From a checkpoint of a small transformer trained on Wikipedia: vocabulary 2048.
Each number is 500 + 25 x the weight over its row's rms, rounded and kept within 0 to 999. Layers, rows and columns count from 0. Numbers have three digits each. The size before them is the row's rms in percent of the matrix's.

# k: layer 5 attention key, 512x256, rms 0.165, rows 267-277, columns 0-127
# q: layer 5 attention query, 512x256, rms 0.164, rows 268-277, columns 0-127
k267 093:535431509520523527494483489467458506471494499542528504493523498488507508484495502465481497514522469486521518542474533524479521508499485516517501526470505482484463512490490516493547497485447483530504473490488514493447467502495553484455528467500489515505522502505508526494452485478518508499508546458444506494491432521523485533513541501547492526469522514527562528482482493517470487525539
q268 102:471479398498521525469548455528507469456502501463459506497501484498525498514504512484552475508517517507537499506513488492515536497527490529464467529521514512547512492495499446494473509500511494512513478545489526496523487508434505514487536510485509482505518520513538511531511520513463480480512524430489488511502497532518447546528488539499520521526435514464480479514535506473507519460487
k268 104:518516491515499473477525525468503518548479524525519495451501437509470510477504540513505542509470458475513492482469504501477488512485486469495490504450502490458506504517500493465500529448496524486478547509538479483517471525501538486443491511504452501485484508466513500471471508534465526484549506452474510499511483506458530511507481504503513528527509511527518499508482490527511478519446
q269 099:535526508539489510452507541473505523460480480460496516507478501526499505504489544535506501521527487483537491553506505498474509509509498498521527533514526507523507488472497509480463485462473546519499468492483532516533488518537492526517484471537517496480502503504556510520535463464520529510495539534496507493474465520505565514537511526515504513495502528453536511464499504477486501533479
k269 099:502493510503505503573485531471506525508529443506472452490490491528500487484503483533498494498516523529484503544500473472497502540499519523490479524484498477511481525513500501549463518480493492493495522501503502480485470500499469509463533506490560510499516456511505536510491554475493514492505469514545505528537541517518486506519520519492502518489537522529476523514503496493502484485484
q270 109:453523532493472531509514500505461523433496501487492483468540517504470519535478505497464533493501487533488520491501427493519479499496524473426470552488512523486493501493524487492506489513505493518488487490507500540533481528518522537496503557459468456476511499466509488501504482468461511507490480533492495493563482489492451469498531518478480494515466540478542532491463470459521484482473
k270 105:521509468508540530540573497476494462511503520464439491504568552550526510511542495504477509524511482488560488524485517521484568498507485506473500440495479503484524526463483481514505518470524510485501511515492521506512495498491501487512497498463491466516513534496523487509549528480509505484509507478483488457482513488497484531472500534507486500500518518536530479487530519526493529539550
q271 092:504481484520500529452476473530491520494497521513507502497489471553512503523454476488495497480525478512471561514482457486498495506476505510481437537495487505496515512503489514507523502536496520529531500463471497484503510538536543495525487509485438505503509496551491485515478504500501523502470512493496495544572502472501498480524562502480481494454514498520545450514471491498467480508502
k271 093:457494480487489457546511496492509533488457493516510484522526516532486468486491483514530476506523505498524496505499537509486541533523505494541523528494460515467494482452468442475493502524511518476525490475460558512450485513511471494555479490498490454477481474507478505499528472544502492473452522485549488476491486499480479511498507468501482541513502510515534503515505533501512504462549
q272 107:446502521513466511479494549505498509521523519541490502510533516507525575498508497485476477527519477510536512508487505489520458529520507515534464449483506495542508506510534519470488458476497497467521459490514517524516460523501514504525486511512507501526506477503548513464522489496529457504457557502482477563495493536517466509514482531471487471460560520498516476459462522456522512490528
k272 101:506481536514526539508503514493442474488499493546485448487476473494512506502509520488512510441492485518514497562505493521485534502506493521492525518520514449500472472490509520493480480485528521485478508522503459513510508452492493501496470524486479527488511527514514513513473490518535445473489485549518483485496499471500500525489488514510506515505524521470465542509443487530518481472495
q273 100:476449497515514517488564530499526497487483496490484475485488510488495507532475504501497485499487511515493498530560487452455527493495519539455504484506526463485529512532496567506531484519471496524471499522516523486483470521507510471509524516524575505500532455510511486474481517512505531494512427470501514505511512502537472494544517535506567484473511484499489484482535519460505505512490
k273 104:525524507521541476495541463494507528523482467497488490488479450532513516518449468440526480494510540468527541494468464487500502521539515495523494523514457492491453524478495484486481494507537495503497506468447526509474504487489490508522542510467487558530522492512453491522464514470565521501487503502531515461468513448500518468505524486550531473492516514518464512516501496483464505536479
q274 105:522438460501442521489512506499526492471562486519499465543516505552513483515468476521544484515543508468541494491488459516486480464534508470508461497525477503497452545495492504513501508548466532510540456534459521514500524464482458470498500439496453475514465513499469469471493534525499538447530489518515510486506483492512494510503506495491502509490461493478506474498471485461499504530486
k274 100:465539477481505474553523514478499499567518518529518518529496483484475488483491468495554494475497515461527522536475495522539450509498515480475485488501535515477517489513533509495487481471525510459499499504483516511514480520519501463496441521516581558493510497496513460511493443509505500534480522469460523470513513524564529503511557488482520492461524512481502511499531490438478500504474
q275 104:521481509464502480448496495495514462464486476509470500486509557477458506523478528484510481520443496533492460494476517519480500479521528513524459484464461480525507512549485524477492490499487446450519511532513499517495515493509506520453470503480509489459481517533491521473513450484492497520436519458539486541485512534508472535525475519478468505528524551473491533453449437535513466486511
k275 110:509518502462453522472455522512491463460507512518525492518459449492474445498534528513517479538549533498507515497524478492493515477505500493482482504513500536477519514489501531485541528476475492440482511541505514513471516495502506517514474491497486514519447526498538469536490468526482460509559503532456464488501499483474534525448522513492514516527487477513504492434508516524449507471505
q276 111:506493441496490485495500491528509494506498510473483516530471524475491521468526475474506472477454531510509500482463512472478489537529486475513496484486500453480519511522541531531543522490512492482488523480489490498483480506494500498512462507455478502551513514477508497512503537462459477490502530514480494539567455475476470492522513480486489482518485527461501534516500533527447513456475
k276 107:505448500523469473509436494513470479510487477489483498472509488497498480525529494521499512465508480469435487511512497531501543505509485472509523507512527558454473442495518494512530490513455507521487502469475518537445493484531500509556463505498506516517508517553512486490469446498507544500534496499467506503492515484459481499493484509483503506478541491501520533518508490513530522466541
q277 097:531537529486546515469520513478487529488491446515530524529518495493489501528490477478516516485472514503498483500510561470468524486483527536467457504521530475477504476487534521481495485489499477497509482483491527489459519485526527481456521496563470521501496515456497448513495550466477499517509484551521466514550488515501487474472467515502523484503477539517506480501525505487480508476481
k277 098:496492528488486534507530495523487487473529533531459485506504430500568503521499471475487488495490512520499501499497477491484502477528494518491558541547527499512520515490511513542555497461512495459495505535506487467460506490518528452526506490492490498492505476516532435467494519507452524509482541515521494500507476508468484498515520492541541493521450518489469502532511497502539499504537